config.yaml
n_kv_head: 2
activation: "gelu"
norm: "layernorm"
attn_scale: 0.102
beta1: 0.93
lr_head: 0.00689
decay_fraction: 1.0
Each number is 128 + 24 x the weight over its row's rms, rounded and kept within 0 to 255. Layers, rows and columns count from 0. Numbers have three digits each. The size before them is the row's rms in percent of the matrix's.

# v: layer 11 attention value, 192x192, rms 0.077, rows 119-187, columns 96-191
# o: layer 11 attention output (transposed), 192x192, rms 0.198, rows 119-187, columns 96-191
v119 118:126064129132137093144105105091106165133130198116153143087140137119118113111093139167089115099120126152113097157139156112106110140120138153140130098123127120117093131153106154113144081177129190179146155120104138129092134130145129100124111135086124157167121138159119113175140133132114111128
o119 120:151147114150119151128093120162134144144138106152160116131124169120115126125128111141123093103087160138132128108115112189144124155120086139105148091131149142137109124111142146133133154082115134114133123097127093119174109107132119145151125113140137093114096080096145128164142139090113073104
v120 110:114061106115117155100109153152133144140118133172136112104137122130148108125140117136149162095125144134121120112086101138140115153126162141128173145125091101143132136124104107124115116103156129123122098145132094084119112070124145165140141155098152102134165128117091144081135145122098110112
o120 119:139133100139182125141126133113133122158135105125161138107121051153126153137102096118109152094152136133114060134116110135149135108106111109130120072125111142129150143140136166109098152145176163135078109124113065166129155146136138138120087105144095126109110110133126119111153112148132091153
v121 115:078103125160206115119149145132134076115153095164109139125098162117134113132075110095108161128154087143122114126147104138137176128118119102111167121190111185106183163135141122131106139141150142125120116104139107186107150115165099117158151105104138126101120137106100151141101165135084135131
o121 121:127115124170119122083118129122126125146131114090118126135099120116108164078143138154131153116125136113115159113144124128108145156145142164104136135083133070153112162145099128125103126111201117099122132122118107125111175091104131172150143168121103110132116143124129139123138137093109127126
v122 102:136149155185136099155111150074150097127099129130150106128155084124145116170093153069171125153109135121108132135102096135146107136137079174161093150136139126161135144112140164119138115120098166117105136121150132129152159132138106146105120135100115110106119111133133107165072123129144095128
o122 106:115109160129112157122113111113100116108156124085146143125102105097124103183092106142119138142174147137128146095134162169069116140158108103152127145113154143114106085088146129131180105151153081101122126124120123097148135095152135158105141178162152121162129110151128153114095137150108123140
v123 116:140103091103175123103166129116149115155173119100135168151109153099158125133134148121152159173102149166113138151116147098151132094091126152100126158106130165133086114133088149136132089117132095115190122118117121146156137144118117133151132135128178166120110151142128120113103109126144096175
o123 121:135091119131128131103124131132149101133161132142126149108123102105087104141124170114090102121133094132150078118085122106151130130136094164124137168120139125132144130101124112131125122126130142111142122131151148125123138143120130139143116116147147148070134124133092130157104155106167152132
v124 118:143119135162081156109152093113093154132092135111122135115163139110141138197106101142087149107133126122131113144123150118134135116132118121108115110121134110153143082128136104117135089157164154079128125136158154136115114132130174151183103094095142117126147143133078144110151143112127113147
o124 120:134118105144140135137113111112093158183123143148100097124155101099123115118102148121152118142126157096142153128155126046123130117135095137135140138138141115133120110099155136167135143128115121164089105159106106123160116149152145145140107136147131131074109130089146131159102161072164128061
v125 108:093142113134087125131119100134148143111130119163109085112148086142095098111131126116126178139144134112141116110140102106096155120085122149129158130114135166099092132156126126120120163122138156156108081102155146108094125143151167116134106107176145116118112104124150179154147128162124122129
o125 113:118147171151113124096090164143139095125172076103112127139127157169102094156122122149111109148107133154131105100058083090105124112142120157125136176104151075143109122144132123152078132183100116147175133142115119134164140106114089121164119157145082100145129134117112150096082092128122106140
v126 110:119142150124143141148105131155168120140087084141107093112137113131135123095171175153138118108107141153109123112154083142113196144096137121103152112111155144140067153066120103117114114162103158125108149124095153111081132150107136128131091119107172153108128125100122138113102136120093162185
o126 111:133133095164130114136208139162134155119124147126123085136117125089122098142092141110127138128149091142108197151160119133098104104137158132158119093164109027136124117170112115163130094142123122119087144110154138144140136113144139143156153086138151140109116099121129138147133074137108128108
v127 106:144103146120127172119127123113094098190151116092139091133131110142140096095084125114089139115096114116155143155143078095169094137113117132110149145112125160150139145104132118136124168124123097108114146135182113108162097150120179150125187140091107144154131134163147130155189141151092135141
o127 107:116119177116110130129119076164143110132172119108123168158088121108158112123124136118106118063134110136120137103152110136126150144140126146113125101143124152118120178162163105145151096141116126121095136135128122151106149148128121118155143116133131127138105160143120111134109172130150100116
v128 119:138147109134102137178112112115148092186111149124148114134138130145129113201118126109166164117151128094129160154105135083159123119096152095126090103171089102154097173116126092126130143101125134159082148153116123105127156107127105126136151150124126156135133156139089151134123107097133130105
o128 124:129120142142120080168140132108117181102169156080139157137134125140114133092089113176081111118132125123074085145128158137109109138129089131084074141134112139094139142102127102103136082119114120152138122116161123120135110127172170111180091146125138116174159152121152089144152100102131104158
v129 113:188098122145111105132104123144092093115145095132120163139116132187136138081160104111140118129132154173134163143108134139109103140149097156166117136153153123155112115070153151100131100143114135137094117149099137172115107147067106145138120144113069094183112140113128120128124109127107140100
o129 115:113101144075133117131151110141102153115077176100185140128144126173107132166132148085107102140115128135117092150142134119132129119115168086170109097095134129201109123125100110190172170132131132187100101144125121142108125147133146129118152115129179086080115150141127154111106110144108123106
v130 111:106124146139141083130163117115167143138152122112130107136110176081131150173105121149135144136167130128116122145150130151077151126174129112124130142094138108124110137106155134140121154126156077130115129132086125095148117124175163083135131131153147117129118093139101110126136142121166091122
o130 116:140109120127102136167126166099151104101100146088096135152120091135100135119155127135144125143101106140107135147113128140159134062111098175129069135150139167164127181124186112089125119186129104106148108153146124148107131132112118110126119151137147150132116125121117118117084132141096151118
v131 118:141139125126113156080100108145088143143132116108150118140079135159142132127172110115182093128104105133070113098143142144114146120150146108090136136100125113105121177178136122093134147128138164138132136140131115141122130133137094097133146126155130131124167112160088136142098113117116136121
o131 120:095103174119149122080148099111120119114136120139134117117144134122134134148109094117132131165147109127143190139116110132171132134102102143109122142167122161122138122154127158164114105125122168125123111108118110098162105151099193100148159162127142109141115103136123154139126118101155109126
v132 115:130165192113139098152130140126108102112145111128138115169122156152090113108133155104155146107152186114119142145148141083159112147138146091180174151111126155129125122072138128110138123110120159132147151165125125095099128129116167120097145079124094129137141151080124139113126131114131133154
o132 117:132107144104115110149125105100140153120092157171133110155093134117120147110132117124163117069121143116067122115133157148150134154134167136104114141079126145131135126138134158139128125142119120133112135136151151139116129086142084115099111148087146147097094131090126134153113097127133121123
v133 113:150134113084127075092158115136148107144167110122081137166163129148094118131138100116127144122115094105124077106124084135142173126137146126128139135151107194157136148084085124144136105138148100152132141136131125106092137125135112158149110147132147109116145094135141112110133100137121121107
o133 119:101148136091153106144088139133160106145108094131119101149160099134153111142133123152137095104110141160134139115126173129101143159116085112165087167158150102140147166136191137120158135109094130102113165083158124114102102099155114137148124117142128132128107116161136148160096139146147089164
v134 108:138148107145088138100173144127151104137146140099166095158119095133127159102118144103125139105130118130154087125139091142179123131160155081088131109177164121108115135120105148127104101113099173186137114156133072138144154126120131140093103114139104136105181150121137111149110137157097093116
o134 114:135092122094147093124125118127160129104108114137154114144148151163164124135160097139095149117112092127129151131132117149112128115064153138137127154107119175134110119105118137102144143117143137109127120101134149165117124123121113116171146199146078135109106091130133144165113100108140155138
v135 110:111131106118127151168139106125126148114106127124098153115150098162141186110098122170137118155100204124160125124192176151119162159128107121127126150182135133143152130104095136142092133145145132090134166111118142127131144083128097130135178124170118117107142121124125124122113167150087100159
o135 112:115128090174123106142086132156116128133142123145122108166187158131135104156132130098111131114144151107123122150077142167125144105132121087130152131100128089151137162138155193106155130173091146128179157093146109140090125157138110112100119120140135160103139114119143104160091119170145142068
v136 114:138134067120114141137127109072147146190158148113120111119142138169119137126100157144111160113158137107143106118138147118144135113114120131141106110122139162118171149123117172143101125129084143073123113089133142135143108178152117123123146143134122138083128113142118158086133147069142086123
o136 120:136195115134107132145116122154131132126124096155118122150152133124098125133131119121145089107107099137096120144100103123139134110151117133122103124126151136120124139130108115141172081101205131128130119137088129112121080148113105174139110164129144141121132101128152128079061133153120121132
v137 107:102113096158101136149143103123169116122144090144122114136111137112132126130117146139121134169113145105156100137144155140113165195114131169135147113110120137144105112093157106121149134096149105190109144134142166127119135167142096133113118092106133097163158112104143082148155095108091102136
o137 113:135120137136060164149136148140131153145134142110163120096163097145124160134121105116168088117086142157145127117116131116158126140116089129118125155131131132129118146174103082160130126155139124128154115119145111132097085062081103100119134092074147139142137133121156141148095126121161136134
v138 121:106119168126114123123110119183139126153113119139125150181111121125147118103133141147177116133126101080148097099147094101123134165122087146135095103105106149107111139151076132128090134086134095162140105125123150158123150099107156129120109109101100098129130123144091147136161172072097175141
o138 124:114141125134118102169147143111131069120138111134066138137189133127109148147104145071143106114116100123147123140128146139100157117122140105118150152094146106138118124122129178109150164122152121120146146110134131158149142111126164129163114155129122146106141132103151108110158083138099113165
v139 118:099112174177118136132146117128114159144172100163142128114156158115168189095091119120144092123152114098100149121099139147185140145092120122112152135133107150156091115116102145126154105136107160097117114114111132112147103136168136121154124126132118125110103113121092124090124122164128093152
o139 122:134101116168150153125133136134149118125149150092075107094140154111137132145114103129139116108148115145125121174143101145146125095134110108133121123132118148154126134108132124101149140104138094147098154181143143114093096113084093115159128149090080138120157172130129137166110153098125161155
v140 116:142200098175128150141104165133119076142143107155128100132129124113123138113152175108132148156110160125160170197113102120113159097140160101149146125098107123152132107138157142170124107148095156127099108091115098166134177101119135100124110121126149080127125100117119142161166123107105142093
o140 119:125122121101116114088136107102131127162131160148157150074120121146179144145103150164140147072157161123086149119159135130137139128149165155089123132127155118127151144157108116151162106153122125122150112139116097120145131077124100109138083091130109107113183122149127107135122132143094109136
v141 118:129140086096118127109166120127084188107076098155125133113135109158146133092121133097126115139135129131140106124144107109112154097102146148147152092116170105138129128100117100094143114078131122151152097126084121121146155062127125152110114114147131139109140118120115141162138124101130088131
o141 119:160118132113126144111074144137125125146131136145108058099145169147156157130105149128124103130146126151100141122124137148134155084156115062123149120121141142115109110120119158096120131143116162118087118102141135161152129101153116146131145144127119154155095153156144131133113107116136146146
v142 109:111133124066082129112138121108107131110162133171131106131097138159092132143090155145083118122105122125139104167063137109147156160113109067124132088148122138131135129157136126141111118122165107148104119106150143102119095169102170116098132100129112152130119177077088161139103126166122118108
o142 113:068099151164135123097103161129116150109159135109120119153141102150090108102163087092067124155182097142136101117132096127129144139110180128123128136123136142117104142091109140179118139152142153130117138132061090123113134153118071117140118169094096176149122133126108151128140151118115142126
v143 117:091142162124113119117123117124164138170131106093150131139124107149099089069108159101102109109178107143146156152148167146122135115086135134133107167136154125159140136134155151139096137088119107137125144163175161142099140101128136122119058160159098121112165110106149147117119174110154100108
o143 121:111128098118125176140087147132142114118144114126122106115132095130139154108122142121145133137127170139114108116170143127131118167120124100139120137146115096128111099120102152101166111151128089087129158152112132152180103198135133122157083154139121141128147143169134141099118120153072121122
v144 114:078131139105143125152170158107135145107079114115138130165129087133163131129123080117078093155163148122123115141085100147109115142139174113135112093163158148161141161154146134142091103169104077121108129142141117148122107149111134140070133116119134128124079113095147148137144140148136093088
o144 120:156098096152117083098074118163154131122116109164094103138176102110159114098151143139138141091106089146151125146153126122112106139117151126118154115133169114139134127096121132113152107129142143154137127133095094104114141122134173092155125148136155194120074157117120102119103124154099154173
v145 112:092108121095107094156137142161152129127138110150151168091155117120148139176185139088132126102100147137128109135111122133105179107073135113140121137131094122119115163135140148128139146152138101138112106119105149176105165121157149138123111118155153146096179112166135151162122099103124107164
o145 116:116121078138158134117144170108137124135102097155125110146154118141120139123114143134148112158154114116122108133136089154173134160160111137104145125125121098128119120117143114151098107145083107147155124066143104139131160078148141129134143187130139130129137092108110119156135117150092157125
v146 117:111146140114108151121123191122175135107120120147115142145146102133134150122119105112088103117095142115145106151105123092119104122115127130050136151147113059116120116104122150137146121105062159127148155098109135147128125124092152157144141134109150116085150151150150152130150133127167137148
o146 114:105096115129126185138112118123102122103122100089162139095142109131126123122139149146114172125141111113159146158132129153140085118113120114140120119096160146096131185120113149111114151094163110156105154153079152139149134099150127136101092125127142121118113183092143060137120096086141092069
v147 110:142114137141162127113144121098118135131092116119138135151151098103125145119127117131130172129129130176148120086103167096166121136109149116128084135100139127165129134121110100120109148122115132139133096145082163118142095142187118113135153159102078155160145153099172107123103173163131154136
o147 117:157108120078129113119135125176145110097116119154133128127155071123116154108114111095112178085125097099128112136141140143135151094108115144125126153128120116130129126120177149076141089140123171168165138113146134123152151121110107150106103123140113117130162069104109118105129110102175145143
v148 112:117122109085129110150124123159122137108105144096145150140126091161105095146106130123158153152141157132173150125104130159092093147149109135165085130128191155087125126124106139152160110099086131112103129156110150149094112095175171134155095133087149116140171134128117150105094110107103146099
o148 121:110164111139139147102121146101143159145154164103064147156098136083146154116095137174119138101118119134195056150129136119147143135151120114136138151107108140107097117105132130133146109163115158109166121137088159160127159143109099096148128095138125102100106108125126116135121144108092111112
v149 116:101136185095111125131136129113127081109130163178135141119136125082141143123148138129108148119074138149123103130129110176121141153133132134106104129098145093114122132127092158126135114146087139079118098170142147091124113136107133144131128165177097142138142119157103142084163143128105136135
o149 124:102128133125145112121155140164112131111128135124097109146116176100142123128132097137151138115125153066127113154111116148169131108156163148179148121159132138091103135173110149188163109125125116123127101118106108142137150121134146108096106166136127101086128121149131095170092114122159086126
v150 110:147114149137135139112121133166119121106139125101155111129113094139115130141145102128143094082121115071113128152151162142106131119102146115143140090128086136135143103137126159105111092130120119125126114082138122129172130134118112115149113113141122155130171132117176126093116093084145158162
o150 112:110129119080153145130163124131115128100097103138166161114143154128154098122084164133127115167117096117174090096081120112107124094117182126073114132116127131122125128110160163159137120156128109101149117129148148121138135131113137174179094082110115196117104190147108149127129118121158146130
v151 108:136114167127094180101162081161122091137150099134099103137101070136102128116132108163150126125126117106145150124141112127119138105136172096165118124128135107155133151138118144128111159099155153109166119099089154089100093182132112187124122143118126102112115160151162113119133112114161125110
o151 111:099098100120098111146129104167112126082111133175171158136130175126143058112143154145133109160110098167128118088148122090155111159150147131130117129138087177137110145084118115113151133153148113133147172107143101144137113131144127114116093098153141138081123151107112131087103149124089106118
v152 109:145128148136148143158188119174125118173133105141140165134157155095106104121156125125101111135101104175158098164167166134141136169093126126146157112122127112123117155091135132089127106107089142158139109085148150099113158116114104125063123142093137118127091127139115089187118128154102104098
o152 115:130084116123152152106094149139135091166134110104153118157139131137156088135134123127127109137145102150116134104130154142150125117156139114130136148143110125156094071145146133144166105141133107086105162137100078129131121078135108137132132106132135114102170149122148123139126144171129128168
v153 112:092143142132137137130174107125113171156103127123151090166136118146153136121135116118086202109108127138116139141155119153137132120149103154154114150101143137103130091137107110135130118198152131134127145092124100146126136105126184111119152142083140165147125112122141115154100087097136118131
o153 117:132084162130163162121144128122139088144134115174106164114147077099125116116126122175132120137082169115156119137132087117134099113146141133116130094134108116157158137079159132167153143122023109076141156145117150101123124079130163102114117130104111093137109116114144167139134119151145109130
v154 115:108159097124123147134094122096162097113093139132142133106124123137113091093076090090114124127153121161120137130135156115138076105155110174123157112155135133145097113106093154137109160157142110137102136128117137141159122146146106121135148112135138114115148111140128118127142128091114133133
o154 118:158136135099073096142111107113166113085156138088143111094111189109152147123166071123081131132111125152127105117150163150146147102123103140113173138127162104168135124133146142145166116128147151131109081142105120114069107123129148137089135122105143141140107104125134120144168143187125134141
v155 111:097147124145129117142141104121135123117109152137121116135083097147117116131093199159135146123160121130150100092172148110133140149177124152141138112098093155125085117118154133195140109126155102151169074125119118121164130110117097126142153128083114138149105104160130124107105119086128128104
o155 117:144127167109096069125126152141159165129168160103154109114149095119113134149132166132135099134122108121149138149087133142145096128141173160096115138138141155126153108096177121144109146180142159101094092128120135128141099079124121132137115114176098115116187128134131133127153183132096084091
v156 113:117126091146098116138135112114107161153146150097129119134147127141116139074124085125088095160076119112137138138126111137130077142150161110124106140101145134080083107123168126159115121116142081105142115127144133100109169103133102119162121107155157122169144184099138121120126164156126203141
o156 117:156127162137101146087114104163114121133083189118124135142097107112098087127152100129151104118152109113092149106125127176146153155161136099094102151183120118151166116134087144143155152121155122142128124182164131141118157150107074108102109104141106110115120112110099165116157107097100116128
v157 112:123124111177131113174127114131155070107089137130136137131167123150167175149123106129139132111102122131125095131120130115137130082114150142148092112116134142127123133119103143121125143139140150153112138121181158142154075110144148102102132137118072095089151143101070096163115108100140134104
o157 114:098141160130146112139150140102137095084138103126114107125130142121158113131137096135141136168135144154141137060121139105156168082135073168125090132109126121169133112158123129161142121138168139106104160077166131097102128158094117089122147164122122129102106156151148114170126118131121066123
v158 116:200127160116153131069120118153161149135102124132163089128106142118093116133138134091126129101172178123151142093104170140105135113126143150138140171151112128092120099142147054139127130159067149132182111137134136096125112117130122092115101141139140113075097131122121105176128164103077140137
o158 121:084195118082128100124111150099102158148122149112139125133125122121129070104138137167145136126135081139150102154139122133170113157141110144142095115066107136145121143128112168101142111145112115113105137137150111129175102107154164113133176178146131135110111082084164128167094167126129145125
v159 122:149125127158153108127108108137088151102107120085134100152139149107136101145134155141084145127112105135130082089127152120148155143128135117151163157117130088142151153096119148134099130109108110133126108124127137160101151131102193159101150161145138153112136137117095095152135101090154106091
o159 122:131100173135132168170149157152129097151158126116125163132162121117140149151100143122121154108154106113091118127111132122128108139143154155103108115130107144117083090139154143154101148153133176108163105119129164097160128146147108082115129174134150158099125136136115125101094143153118086147
v160 108:152151098119157146144132095095147100132135152131104149128146131111172153105154114138147095120108111107118155100153182085098111125121152121114136137124110144139134159158114145165136102150093156170149149153115130109092156185136170180127113126092150106122125122162117151140122117138113111110
o160 113:137121160145171195151154155131148133109129133131137124121078157134124097118147138119144102162085123139142109121130128133103135130130101117079119113145142104124188147137127136096165102145167156143099110145105117139154126124103163148130107150084086119097135115102138125156163093136134169193
v161 108:153085119126150120097150146138166113137088090111153129102134111176113135131130147150111144186160111126102156134103131089104103108137135110159151126142132103126159123093141130107062152099104129139155144157117142133166141126128144135105113130172144176123111124176122153117121128137123132107
o161 111:127142111127131173100133124107150146100146109131145159135156169174113130131111172125124094078141130096127110082178114130138105133118122177102146131149130144099129090099092128168133141142090157169077107103143134159141140150134106142112133145097129160169149164133141166137085137119089126155
v162 114:101145135101132081143177121151138120116154107102112114131098158184134133126113103120090117097143123115121116119110111135072102126128113096132140149070113171146101149151111119159076114138124146113093140124089130130150125177135095127146096130089123117137151146098122124114127126109138129162
o162 123:111096105145157145106141142126127107110133181104143167161125150084099076111139110115112129129099182128120145138135139116121106156127184114114136096115151135140126149153132081109140121129147196114147136112161104090052133115162119113181113105154136120092149150094129159105160067114135145123
v163 106:135153135082125118110136124130147140087123145130122135104143101104121137127124128131208124096108145084126166132111085123086129144119160096132161152127111133131113148110133111118130169164119114122163093158130114154125127123112107121123140123095150147145120137125136092167138120140147108149
o163 111:102117127110133136129157099100122132140175139126125118112131119149110135122111151139088125139121127146121167139107123149136107155133151161115140135133107140108102123135159206086153102113123109152120109103172117130050126140103125127115143093170113096138141162102146080119118143088114143174
v164 115:123104098135140099102146111131119111131092135157127111114120100124119132106091119149136139126154131143109156155143109122105087159146127157146155147153129094136119176136111105129099093142156125152138094142137184128130114151051126093141114119122145152136160148146158127151092191128140144121
o164 118:138117145158096168102152122152109123128095109101138132152119100125113179123132122120107092149089129130128119150129123120136154106147172131110136152131083196129159119069143157132169107108153142096137138117098079160150162122120122130120168126138105131100134096183158144185135132131133110108
v165 113:089142160121149095142098116142100123138125126135074157162112099138155165175107130140121106152138123079131162145131149138144111117143083132144152143112135121152130167140133080095115112136108175125146141131152109134137105135122102133104123135108186141160132107107154080116174137159146134114
o165 120:180112120129097097158150153161138130141089135129136170147110129127097120107128150145141140147132127126126135128129195117137114109129105136155130084054114129162128099150174191141096137085100102110083084131115124174115112092149146148127096168146136124131160157117096134109140115112137129142
v166 116:134139169112153071173169127113109147187107107113125162121145134104102128123151118187161140154152142136122113167095122100089129098119108124132128114169103076102116133140138158108136154107151142149123133119175104112145121138121115154145156124114136074119138106073171132096166153074105141130
o166 121:149124114116077135118116151129128095130148154117115127137121114165160141171151162069184154134111118118121100139115181108165160126085114116139143090114159107122165130079141097134113122144123094112121147110073114117173158180134144175130099152114161099140144133145113129126137083139124125130
v167 112:130100162109106145108105138144135161125138106119175131110127155153128109115111153135103157147113149122092137137209159104089129110119142105122121185124119132088124103138123141134168117137133121106083108133112149149127097130120103121130147142112108123096170163092095137175123118129124105137
o167 114:074121057172139117110098140104112086154136099109159127132155123139125113121106130128155145129091117133130160123116096137168145156129114174130130145099162101122079115129115116107115112144136149130174105125111129152122119143130102113130138127140148084132119102146126123116129162178158105139
v168 111:102102117092141061170104149134133134182119118137143124113131102103089136121150102105116145112111098138109136130153096130134128118175126141147126142132128134124171115151131093123121123101099110103145093126104120136100201105113121169134131143173110134145126167140140121097135148139102136201
o168 117:121114114134160153149136158153073090125141152149154127150123111155137116108099120117116076125124096118103113103128132165142124133132136112118118185140158115138132138145111203119128137121131153099143086129128124116113135118169208183128120149109160088135098133076098146127114133134127142115
v169 112:135091102125177100118133105130168146145140084119120124134113106140143105106135141106115109145142133135166126158139097081127144112141116138116149107114121115154109128126111153123127087151109097127184121146135131109110112148123103116148134097135144115135125122140097144125070110145064138103
o169 115:109118139143070138168131116135179125154131111129149134104146145135116132116123159140146152127137164136129143114115111150124117127112124143114089150153120146142145114136126094126123144159109072114131076083153095124165134122113114146147122086115140118099104119104173161128141120079102155178
v170 119:103136135147166105140098085132119105097124130110122106148143104216166138105159126147131159165139115129123113101146120123109148111154129126069091166149107094119145118165107132114142127076141133116116117136078159092162144110107137124154109163087120158168094147103106088111164107160161123138
o170 124:113135129136121143101184121142157144125104136140152165132099150117128137127133148187152063135139119113129139135118109198115116097131182107113101174138138149181112157115137105105153152104133172138106134117127112145129143125124124110131150150124151095098135125147127091092105156118159128098
v171 112:146109109115089113121134119157110117130107104128116088156147128131121162114084119115136179113163117161087111125104125126152099175120120127110148126149127186113111127117108113141184144107110124108153140162131088093147160122103101114106090168133142125138141128124135147166105151139187122126
o171 116:163104169124120144095166082142131122122133106146101126160138129132104109147149161159087137105158113134141124168108131122121127145113110138106120081132146159144124127160127137126127091194135133151109115131130118122078136084175107139110109104106111090133117132127087131148129129116120152205
v172 106:154124134112159124121192123155094131080162142125123143140177136129129157118150125129113183143139081157164115086130136119126124133122126124127157133148130097128116125142158143113172115139131127161140165144144092127151103139116116109147131109159105120127141111129139143125111125105134142126
o172 109:147127166104108108126092100121117086159108127129120121159119105141114118138082111152134113127127147110133080136095137157143107094138096144128123136117127152127129167140115163152090104103134101124152144083137159141135123153169143099089125170124139122148109122152118135144171081131128133108
v173 109:107147162103135143093162111122131108132114103109151146146090104093106146164152105074099141121133127085127144132112130170111126131111114129115139114095101109153119109081096125176108130109148122127111127118155135105167098106090160120150104115146143109157137105117163123117131157093132096112
o173 110:122164108085138149128138132116142125154122111114129102147144106142143117073148162095137075139134157109161096134145130118146143106124128131119088077143131141122132126121121151118125159124100134093138122140142109140100098174103127189124178137118142139083141143107155154117116136156149064143
v174 117:141122115171130181115158123115115098131121145141120155164106156143115099128117077096149154135116094117157146097127111147104139122093102165101132125130101101124167164121126127131154095183141137134153150115151151118129117152103133095105060164090145109113106138107128137088123115141131131155
o174 125:117137107130134091132102133140120104109129078142155125137121133109118085161158148152119153131092139109090125120145182116096106127140149101128079093128166125144132161142160151158114127090176109129100157138149130108120115142101143162144096122122128120110133095180136085134094169135127120152
v175 108:166128119126146104109139123096145155118167160183156162113092127140126137135121138147124148078124124116148146123138097164114126097114099135209139165155154123135128092047166130126111130117108140180139127115129111096098117142129097056098132124138081119120150121126111166107135102140142146114
o175 111:130161126137145096122096159160125166158131149119099145115108138104121144100085175151099119128114111086096114162149092088133119138122117098147119167113122110130099080127139132127193141145156104099159125062087150146117130165180089149129129144099117138160112069116113128145160182152105137153
v176 112:122181135116185144126120105130145121118144140128144139151154127117118108128076131141129151121147146107120134134131141119137150100126105145108142138148140111096148115155116120138133169147131133168184116106125116097073090158091075087119043109124132139161186155158138125130181126122171142092
o176 117:138133103111105145126107179145078171117120109149091138121125108125106097095107131159152134114100125167142156122085171115099136155130146134138101131136124125138163132151111146129116117086087159090127160104098127164156136144113157082110094133131158107116136135144132106139082174139136138157
v177 116:152102121153132137119157106114157107138101121092121120151140133131124109128106204124140108139118059120158143119156168144111097124108101142107124140111134143137180109086065140095146165128110111106111146131100138109105112117157177089110101142132097118141139128145148133135116143158126170161
o177 118:138149123151123125171132143147162133126127082102124068115130102125105118155144158127132123124122143093116110111107114131123121129148106083139135075143137129105148140123124173098133108112116168160133128165132117117107107149128128107097142154150143113113098138129120128098117124115129119119
v178 115:132121115120153142122129136160120143112147163108150109140108136178128145124158106123098185105127084127144169124142071055079110162098147133133130111131126128132137112137148136121135166125140162084146100178162159101135130144140080097133159172136155166096143120148094141135178102138117108140
o178 116:092113154142141140142117102127101105151135102160140149136101174102117129106091117125136115092123153122070136167133125156110115118066140125150143115067099106109125133064143155165102097129117135165102140141127147104172112177143106139138148110131087146125116129128109132115160135140128119110
v179 114:150157147157108105121146132115152123159122141154123120114151166164134148148157124179145130174153119115100103105161147125100129124114125084140137097120148141138128116085099128101166107129156107088171128111139062157116117120148102151127107091097131151131126140112143147183111107129127121111
o179 121:138105145139176092144148132092126120102124123134188107119106175146141123090162145111189111111112140155148102100064127088147124132132138131164119134137126121147121137124140161156102126153140160126122107136154151126112141150142132112117148129117151094137140150126137157122090149117097143145
v180 110:153201152100093127152141124145087130117135115193126136155129136131126137095144107169110152119158137164124144121085121105096117138113140149103081177144162133126142156102166129136090143129109127145146125145116091126140159122153145114126099128073112150135165153145115130147128092153112130109
o180 118:131134174149146060131119150104143114139123119141132172133111090135084144140105131114101106107100127124111164111143146131180123099131152132108132113153133093105108108118126111109113095132127095139118176120096164134125134097115170155103129112135168164095129140119158158132089129081093165129
v181 109:109151173135135117102123119112077067134142148136132152107097166121125118129116140085158115158109186160142151130105121096117092151135141083070138152104187135138098110067109126141105110110124130168133158140102141159179107142144124147117142143148128139116113113112151126121137086097113117144
o181 117:153115136130112170156122110149135152139184100144171139159118124129132090150155086144094169133145151099141122122130121111137159136172103073142107136151119101133144121115112108165121127134137117124125140107119139134101121137150130140116093146162121119124155094112112132117124100132140122117
v182 110:130108122170113100143119149094143155087162124142167100158109122181126154097097139144121130131124124064126112139105134153104152141107136143126138116122111114164112097060140101152093149124142146113138127159135160118113114111166132119133146140142123121115114110146168098121127108095141120165
o182 112:138173091077116103149106137145099132172130135082107115088114109112159139193143104121104067147113141126118166114140119116141135118115109108103125096076106120160120114116141137129151124157163172180112140103137167198123112158116113113165119109088111124113152136096127175155105121115134114153
v183 114:135122185121082137138139129128116122107127119111135110153144096135140136100121135183129132164092093130142191133123120131126147097185146174139132104161122184120126127147153069085094135121137102127111127128103170126155115143103095124102102113151132161104111168140143138090124130082125130098
o183 119:089111108144151122150137106131196048114146118147153146116142114153133129098114119138102120148064110146112135149116113108149138126138138114109118180134102152112137159160104096137155183140132098147124153119114114132143116110147149123088138081147152169147158105131092115154140139118165127154
v184 112:109125170132151108133146123165169110184142176133106171136134117130145155111122118092138105117136146139117129120140142092101144126172094147145123084092125139104134134102136102134156154102138164134135146123117125104064135130134134146134161108140074171138136141101126121117093129084106120102
o184 116:123146078093118112106122081160101129108117122165144108089130103136168126107105123118121161168146150142135130093121163173145130063119135110131113122117107119134132146099096150141141131136176129131112133125089158124163148115149091082157135153113115140139160130096087114135129168168125116151
v185 111:124119094101091118147146180176103121151122134153158116146161151134112149147092181119115146161105145124143132107116132175113143118140127143126083107144125113129097121111119158134143142121125172117096151135100131120126160119116156128120125108100118109099122115147132102133088174166147117118
o185 113:146150107127161141157124155128119096134133123153111134133096127110093113153068110135115155094142151121106147121184099111157114148122177119122141118160128145171132124090135117075096104185122097143136059141146161138128138154161109147127161153130107105175118120122122116150146150089158112102
v186 113:130127160135131137090146161103115140092156109135114137117134168143147119137118140131211122174094119116142135114129145103097099084161117143134116112134083137148137108152135134099124122119127135137132106097142126069131154166137131095176130114127129181079178144089138116130142130118116088140
o186 114:106119107094192150142140121108176135100143172126105153158140112140100080129159112140117128101112132110139135150083140109155103107146124139113124153101166126110140138112108106126122153111141140118154134145130090166174126114122164130098102148121075175146125109160123150102165173157155131114
v187 109:160106146146151148173112141144127085152142130135150134139119093101131105116136125143135182131178141147135131115128092178120110084127153099138146098091128129171120123128173114145131113078143135160110125106161153161085122121159168137153133141132131209091152117136117142146131128117143168135
o187 110:135098107138124141095120114104131141127089113087137164139134126135097162102122096144076205125120126141131136126133164123161110114137076128142126143146081113099153136158109170154142158113118116158120109111128153097160139103126127135209157112149132105152132117146127123130111080153104138079